{"num_hidden_layers": 16, "hidden_size": 96, "num_attention_heads": 6, "num_key_value_heads": 6, "head_dim": 32, "intermediate_size": 256, "vocab_size": 548, "hidden_act": "swiglu", "norm": "rmsnorm", "norm_place": "pre", "norm_eps": 1e-05, "positions": "rope", "rope_theta": 1020.0, "rope_fraction": 0.5, "qk_norm": true, "attn_scale": 0.297, "bias": "none", "tie_word_embeddings": false, "parallel_block": false, "extras": ["local attention windows", "gated attention", "exclusive self-attention", "value residuals", "hashed n-gram embeddings", "a smear gate", "learned residual scales", "skips across layers", "norms scaled by depth", "capped logits"], "init": "normal", "init_std_qkv": 0.053, "init_std_o": 0.00662, "init_std_up": 0.053, "init_std_down": 0.00573, "init_mimetic": 0.5, "optimizer": "ademamix", "learning_rate": 0.00127, "beta1": 0.9, "weight_decay": 0.14, "lr_head": 0.0089, "max_grad_norm": 2.0, "warmup_steps": 238, "schedule": "wsd", "decay_fraction": 0.735, "decay_shape": "linear", "final_lr_fraction": 0.0, "batch_tokens": [16384, 32768, 49152], "max_seq_len": 512, "doc_mask": true, "train_tokens": 207800000, "max_steps": 6991, "dataset": "wikipedia_en"}
Each number is 128 + 24 x the weight over its row's rms, rounded and kept within 0 to 255. Layers, rows and columns count from 0. Numbers have three digits each. The size before them is the row's rms in percent of the matrix's.

# layer 8 MLP down (transposed), 256x96, rms 0.175, rows 93-136, columns 0-47
080:111112112132079136158171106148147150165136105142115144142111102100134100164134111066111096120146134112107127093121150168130113133095124122104140
098:091149123109079133094131173126103142093071136086147121120136139106166105133138125146106128145139121128131133131172097162161132172143134129104172
100:159119130106150108106107142133057116130124109098130131094138104112158118131164123127141098144153165116105154113139142142188153122137119116142142
093:128127138109151159150117122120153150140152123139134090108135133160113133107107149091092104111136176127145103198157164111132140121129144146142124
103:124164114123110091108184119116103126124113156146121165077141135133129131150147156156162133108115119133202150129092124131115076146119126112094142
101:161143109121144153156169175131091125126090150076157188155124088152149123130117135138139126116163162143132106111158137129146135100166119107122093
102:068139123132136130114113125096091082101127172152155148107121114140154174171128135108094139134141192145099134107130124119168117131093141163132105
103:066152129100131103100143141115136175151082111096170120137118138111124084141097150142143107148098141140175158107148152139134131125134138156157129
104:123117120138129150083119118097177137146123156133115094130143159123109136165097102097138145127158109061106118166159197149107116112119170131143100
110:107145091115152153166113129139118178144144132113132137120119115077129134134124127081161154097174140117119136148115151145147088116145144160134051
108:138118125125175100141097121109136145145107095134143156135100103108158140128108124160134080101171146131119139128135120133157153120076093081147152
086:094117136075116101125136119172134128113160092128091135165107144091124128180152110122121113120142098109128162162083070101121145126109157118116118
101:092079152148160127159166086144113130136104150105094120123164075106111086151134116143168130156124146116082135125111145160119104126125080139144084
104:123104091138167144156111082088116095081114151079065125190125127160138112152102135116155117184129129160092111122132139110130119108109139145133095
092:115150162124110105186168142115131143100158127111068109146148148155113134149150136113083143082175109116087133140112119142162106085159137130121134
105:154148086139095148120122135162138132098153144103075152118124097115150125124126147128140119138145169123132115125163118192145131144121129149114177
099:128134154124110132170140081123171138120121107086127125154126131154132130129109092101079127112168140133087140131138082148099093139158121127171115
108:135166167091114137086153145073135124155158085119155099098098101124130167138136117105120141118129127131106140130119150059104105131148087141132124
088:087116117139118132182153128123148153147100097153113118139152124156103085140143088134124091128146134125116114120130143101136130136129124176175141
112:163120098135143147180179107151158187154147145158223148103115132096150123097147124129157157145162107125126159143168152113167125135127128119136132
089:145119119110153133111132144111112159121123161157130137095170105101095074162142131187154147114129124099143146126150133149156125159149136134119093
104:145168121129138141089131130135138129147103107157127123100118151100121101113129183179128166124114146142148107100148149102149163108131137124143143
092:108110143090141102110168134163122168131090219152164133117131165119152158123128117103098106120117125170119117126153156120142092087144146145077164
086:137109154145118114137120117135102120101118110141133112139149101178109154140110120112150174189133161122084170125080116152167110107121131128156163
100:156127150097121152164102124109116137135182121100125132157157149106152089103129105098121155141130160122185129113131065125124071096131105150137100
091:115138134115076109196078094167130085109161125131088154088140149112139132169083136136118117176137128157125138155091160132107137108135147125143127
097:103139142117157162115124130163127120118154149092094107126138157128085107137107066140125077135149166156130116099108133105118137122094139154133122
101:104159151179092142179149158126123144099188088112124125097118117157138138148148095158155150089110100115126126080090059153108138098117167139173092
087:086128152135162162093161120123113112120098114122194104132117126118136100130124169135115157147131107174145137115162147130099181144167111140121106
098:129083148176111135145140126115124162144081126116151146157132106179112159134138118129184136110139133143158134151152111148154160093173169149132171
100:112124124158128124130148095173146097157150114180123164107169186142129123169175131119081160124110095153112131131127161117112094107093117146131097
092:089113123106146119116086070094115148111122085109140134154138143109139111143094142124149092158102144130103101164088111124113109116108142144128125
104:079125142120136145135124126106089141165106134145116131113124090136148150134124173113161101157084134138112104146128169121098109144133144148124183
105:082134086103128115132115133126152110071112116150125133116151129123158104124152131114100111127113109115173125146172114136121120120125117157096161
109:096140085118132121115074169135121107154085168125094139096147144098103140139126110152140146084107138128122145111141156170124168148150131128166154
094:123140092149116121114112153149121111125116130151151127112154141098154168117126153086092128134068112101160146156165151127144123134151124105083189
093:113135133148159106121127151149137125148114138156171142117122079094146140100116154157149132140074105131143123114112180139110132134107098106124144
100:123138098164129137121143138075094151160151136107117152141126124114119138108133106144135139111112145180127126149116105161104135108079178168151084
088:159123160103101097105138154155135115113131121178120112135139141103121136128102119090129146148172138129146118118163113120118081156056123128171123
099:136109121140133136115142146108109104142075128109102136138077174099107111136095114139110139132130149102123114111118123126166172131105117145093110
101:096122146113160122104069109121134139171148087132114150119156099093107103159088119094139126134147115064139146135101148132087110136110141142119111
096:132109142124114102132163148129131107136065097147112157166149104093146094116126151135101146112146102182095098157096113133101153124158112160126091
082:141160152102173123209123126159116111155124117141123098182162106123114142143093135131114142109127101126106149122148110164099109160123068145120135
089:167128127118165127102119144146083075103148106126192119145142139170136133115089114124132127139135145126151125122156176149124131109078122115107101
# layer 8 MLP gate, 256x96, rms 0.193, rows 94-137, columns 0-47
101:151131109139132129146125184140121106178142169155106153147117133121130170133102107125154132142115147101126079109115189104113140131096146148108152
094:156107143133124106123120072167130161133091098147137121096119110115109120141125127106097146180124116104171112152168173109125135132137162130101090
109:088131141118140118108126151130095122115133144115141169086127109127134110138150084117179135095116145132117114100128128159151142111072106102122110
109:109102133133099116155175165078115119140111100119148140161107115117078083156134102142152074136140150118149126111136114163130125101149117151123138
098:097150155079124108149149146157136151152113085107171143147146139138133142174120151098138135121161102141153168054112117111154127150189145094135151
097:122151158157131099156120144173106119143152104107146080150111094139113116123113126145131094176140090139099151145118104125150089088124147149072138
103:122124129102151145123111138139112121119111175114146113139144116193147189135145139150133104097101143123167126132079118101116134096111155057127119
092:087133132186170145140099137112143116134152046160144098126138111150133155104134109129124138135131138151120168125135138167139131105127108102132171
106:158162131094130157135151120157147121129130141151116084141109123086086142101080118082127127138141103086136132146119115130137075115135157113138131
117:141113110121138117144114118136167086153147104148132157102140165131156118135124151134148099187141130133136146182072112141110064093104115146099151
096:131149112136095141165132178097124127126153157097122117116153147118133154140120104109161120149132133122098164104104132159148128124081113101118114
096:127141159109143153124141116096140157158149121150146120131134073108123150143084142138154077081107135068101151120119155124143194168123167112118097
089:115133158107133120161128134067140148116165105133115125135102130126138132140122154068156149157124140138089118172121129129115149151180110151115114
094:135132104100110134074155111173143108153149141168106124141114130106122111169132153130147124082133152111150162134136096109114128167126142134128121
101:102130111118096183121155156098122109132118137135137063123142122126077114115115112108135158144161153121151114111160115106156119166160123140191122
095:164093158157121099092133152146090098162131129167095136158171072119104144177129122142136121160116090120145106125123170147117135149138147080101147
103:136091112145137128154105121129138137114132189137108140144142135120156143106082147136090139151136158113120125149104099160127095150130103146149080
076:139143140097094098133155181132172173147165122117162133176130123127129125158131132128143168125142152145096168121143129137141130147125087129137128
113:126083088106131112123129175138087140145140155131121130151111140139140142164092108148144105108129075137137137087131126161074128149130126154154085
100:144085107119134141109216124156103119158151117115140087078104123120077152113143100166104112117123105105153144159159137147156117130156172138122077
101:110105116143111097116110177097117089141120137127118113136117097112118147098139142125092144117167158132141092152081114112119135129114174180127153
097:116137136127115110145106170123096129116143116135118107130119118167111159103142164161109105121152106105124114115107170097102121140107112108089143
096:107177108143139119134138145114131127142157129107131138099116160119108079126084094113087098084153107122142088078102108112139126123166132131167118
103:103139111137145143153129108081143162177139117098102171125118137135141133146100103107150120109089153090163156150140098116117119115158106103151128
113:161094117146113168126111117081167081089144112131107157130092139127116133140145129109111126124126157156155118115162121150110162115135105103177125
113:147105084156111122125152114136129129155111145129128151167089121110167133108139137093132147125137109102140153125137104164133141123148168145139140
097:127129144081131162131145106114152135110128112110128080119133104097146123135120093141099087107147159121104122124127089119125145144148168105095126
091:129131152151137158124154170123096141148111098128143161103130116099161127107077155155115143168156152142055188104103136108133104107104124123163126
105:081116070104136110121157153143120119070162130115124115101197124134129112150147114138113131074143125103148110147128102129156121139152115127124122
103:163147131084121155124142134111119115100152140120091131140140130137133136127110112139175089134142127111117134106169097122091162167151114167105122
095:166116145110149126122091112119116112140101100123098136120117156184129112126102145100172143143153080104107181125095120132170110088164157137117121
105:119139100164133137124124129126120124127134134135164143124143160112122135130093080098112152108129089136123122136092142165150131125114109102127099
102:148076122105131155134173140127113135136126137110128166112143165121190136123099101126096151090125112105128140134122161116171131133115113118104159
109:124122094093113133140107120166141115148108121087094151126091183120092119155136165143126139078130142098103099141092160130120096114182115113131127
097:143136112116113153119161094098137143103105103183137127106113166095105147136088139099124119132139114126123093139098104109115096162108159150129101
100:145136132131117123111132160172156088120160141137151124129125138110167142150163180144164149098181105078115107164124113136126085142089129154138152
100:123144111074074132122148153123082096125105131130145168112175109136102102124136135110101126133133140096151092137175104131164130170138163103142134
107:130082144052093109123108136147183152116104107114131121148172130119114119149116172070135140156143151129119168111132116126103093117102135111146111
106:157118117155173133119106104127143112081146142099144100155119120100133141113130098105106102096125120117119139165131135156140166103162178122115140
103:103128150117149097116121118094107167155070138142127125097104143097116109143130106110109140100153160124127166154127124152122155094126129129137112
098:126133091119145104123119183116130093120091130111101145140143133143134095133143118125170111109159078141115137109106126110104128102147169130158153
089:126137125130088118086155095125153157149155159121147143132154143144126095167137088152100140132136099097155127146140126137148146162123142086136126
089:076103142129097099080159130147122093105113157139145113149134116102132118126114110117109134127124140138137116131132133158130125111135164144135121
086:115147116097143079126113100162128146165111178161092129120145131125110130156106112106073090113127108140157114072110132106137179168142144129124115
# layer 8 MLP up, 256x96, rms 0.18, rows 94-137, columns 0-47
100:113138120113150191108100132110150106142157170160132142128118100120136150133094086093146097166145141104105155120139163157128133132126102184101142
102:181105107094117120131122142095139160144165126156139111129153150120174154135137094156123126130097160167076138094147120105108164135164117144143172
094:088165151161114127155125156140103117141113158126091167112154151130132124164124131135136089129113117160111164135135132164090114140142145147154101
103:187123111083119131120138129110106098141120122160142142172109176105121112108119087166136111120135139116115114140164154091107135138105104158070137
102:146139109100127093131103124109153136143196175133130132115100147122111136091181093108132122120130119143138126159136109093115119145115124148110081
097:057119135123103139154150126157145165117134133147147098151123103116136119069109132158109149130115102134145115174106134144172091149145158108104127
101:125108150119089076119112163117161132135169097166141098087131115137126109098103123127133116117114114123104107111142112126152137149121118134132157
102:129137118119134136148148176127091101139205131105105142118148102135120135140147135136126143064136112167115126095113135106095108074129128083163128
105:126088143099100132096132139128085096091128113138134153117103110152113130117173148132156126136129129128115106131158149091131086159120149159156128
110:130115104120134128153139135132163090137158159119133144138185130074120099116116114117124148139105128165123105125145133108115132134112130155127136
097:111094133120155106097120100148129119154098120164133120129094100173104129141119110162099113106112142120141118093122125112099138124144140104125115
101:109097122107157121113159116140172150154109147148110170143139123102106086159094132147189096131114124130124111088131133115147078107127099158162091
102:141122125163159138120138115073126118064152125183143129130104104140106160120105102142154090128133123123119126163135145134090084137173133161136135
092:118140167135125107155139178111137140108146098085149118116138147082127113117157099123119076152148094146106122153097093113138133122157148119133134
103:101119162123160141109125122123088113103081091122106098141148121098094133126109150130165122139155133136124123129100140112139134183121104152145104
101:068101114098126105103125113125184137132149106109123109102099109150123112112102145101111101168123114084155182177085126130121088127102114161123113
104:099133107142136120171108109140140144104078092130093136171202103095156127123143160136134152131122082132159169117109101123146108142158147148133111
088:110140091139133167141116176083089098095118127131141128114098147111127141092121152097143119113115099142129116148085166140074132125122136142119097
105:136128137141140158110122091141138151143094142076128125129111116114100078136102143121148150083108111151142137154173149116156116126162098138116134
098:157119123136148126111153103096142103138156117133114118117100139112139163114148096129172068132142093145141154102165111124129146151135128149115127
103:139086121114157110136141111089140115133134170095141121118132105154119108112093137130137114107175106128151132150098121081076076162154147093119110
098:123138134135113131093100115097124118131113177111129131107180135120130110138146117122141116167105150172123177139097064163159176132139141099118171
095:107126159112107139120121095130111145143117137167108140161129108157159138108179170151119144171110124146118133132127152107130135190160119119121164
101:160127144127139164163111118106122092160160153120120116165113155150124105145161091126143122121142160101146093091168163131159131126093133135114118
097:146109121140180145145103072134131139145158133106126123128148116123126133103173111146169119148158089109108096138134121119122141122113127180111160
102:097093171141082133132101135119142108139112126125143144152154121154135166123151159112126144170092144081124095135135132144180145128168159098095152
098:102140098149123087139163116149065177120127049141146124156129134116090189150091118106145114115113128123127160111125137121144134127106110158125132
093:096107099161131127122167129092137136149127097140149137110136119135110098097141120136125055131104117127073103121113157141147114137097158101140109
105:097136097148103174140123117138108140150100079112134128128136140101133157105165098148103143116137187107113144112118078139143159117133190206067120
100:082101099091140109109116123129137138138118119087104110114107146156134140132149131162112150127090131126150129126132113176143099103185095145133129
095:122119111191141148177151121148116093181114138105143185135159131116135138122150107125125189131177139148128121109170125144110130124103088102131099
102:124093140121116131116134162136133113044099166160149125106158158152085125120099132184110095152099097121140095124135153130128133125103147128116112
105:136078099125092133161152105112123128136155131129149142133111146136127141128105109097113151134121114129083105141157165170115132156124116073135119
103:163109120092152164104129131101112117180124198134169135106182142103130104132085147083135139098129082134120151096092108115149103110151128148097143
097:124105092171143160119128104093121102083080144138125128111116122149117126127122145083122144105100130136167104164093123123118079104076119122091118
099:142097151131072142092153167137152148139144135149121150141110153119104110148128156117125158107166160081126096151110133135140126089073175089122132
101:076122148127164108150054120149147136142110144119133152127099122082143142104141133135087125083148087095101102103092084128146164165127150104135141
093:110117132127151144150143167108104100155137118127102137131127153147094146099106133151131152117093136127135096125067128168143157123131125114136098
098:134160100133145175127147124159086143122147152084126116139123139154145128129108114111124122163134163122119123131089122161134135117129133120132084
098:082141134096108117132129158125138140133147115147128091091094070080129114143120137147124150152159162118173152093129135123124104140126107106063138
099:122132151110149113145169095089126131134121109084120136145118153119140158109146110136075106141136150142120108149176085131159116178119137123104105
089:097100108145141145190087151140109117120136103141126118122122098124136126092089139109151159102128149147075167132142157131107114103147099155111136
094:126155125132132101094144129132070075081126191151122109151118153101138116113111126159130164085124141145140113123156133158086143098097124088112126
086:121093157144101146148178131104144119087149067110124119142126167096135125124154132102162118103141121094096160160150116164138100120157123106111107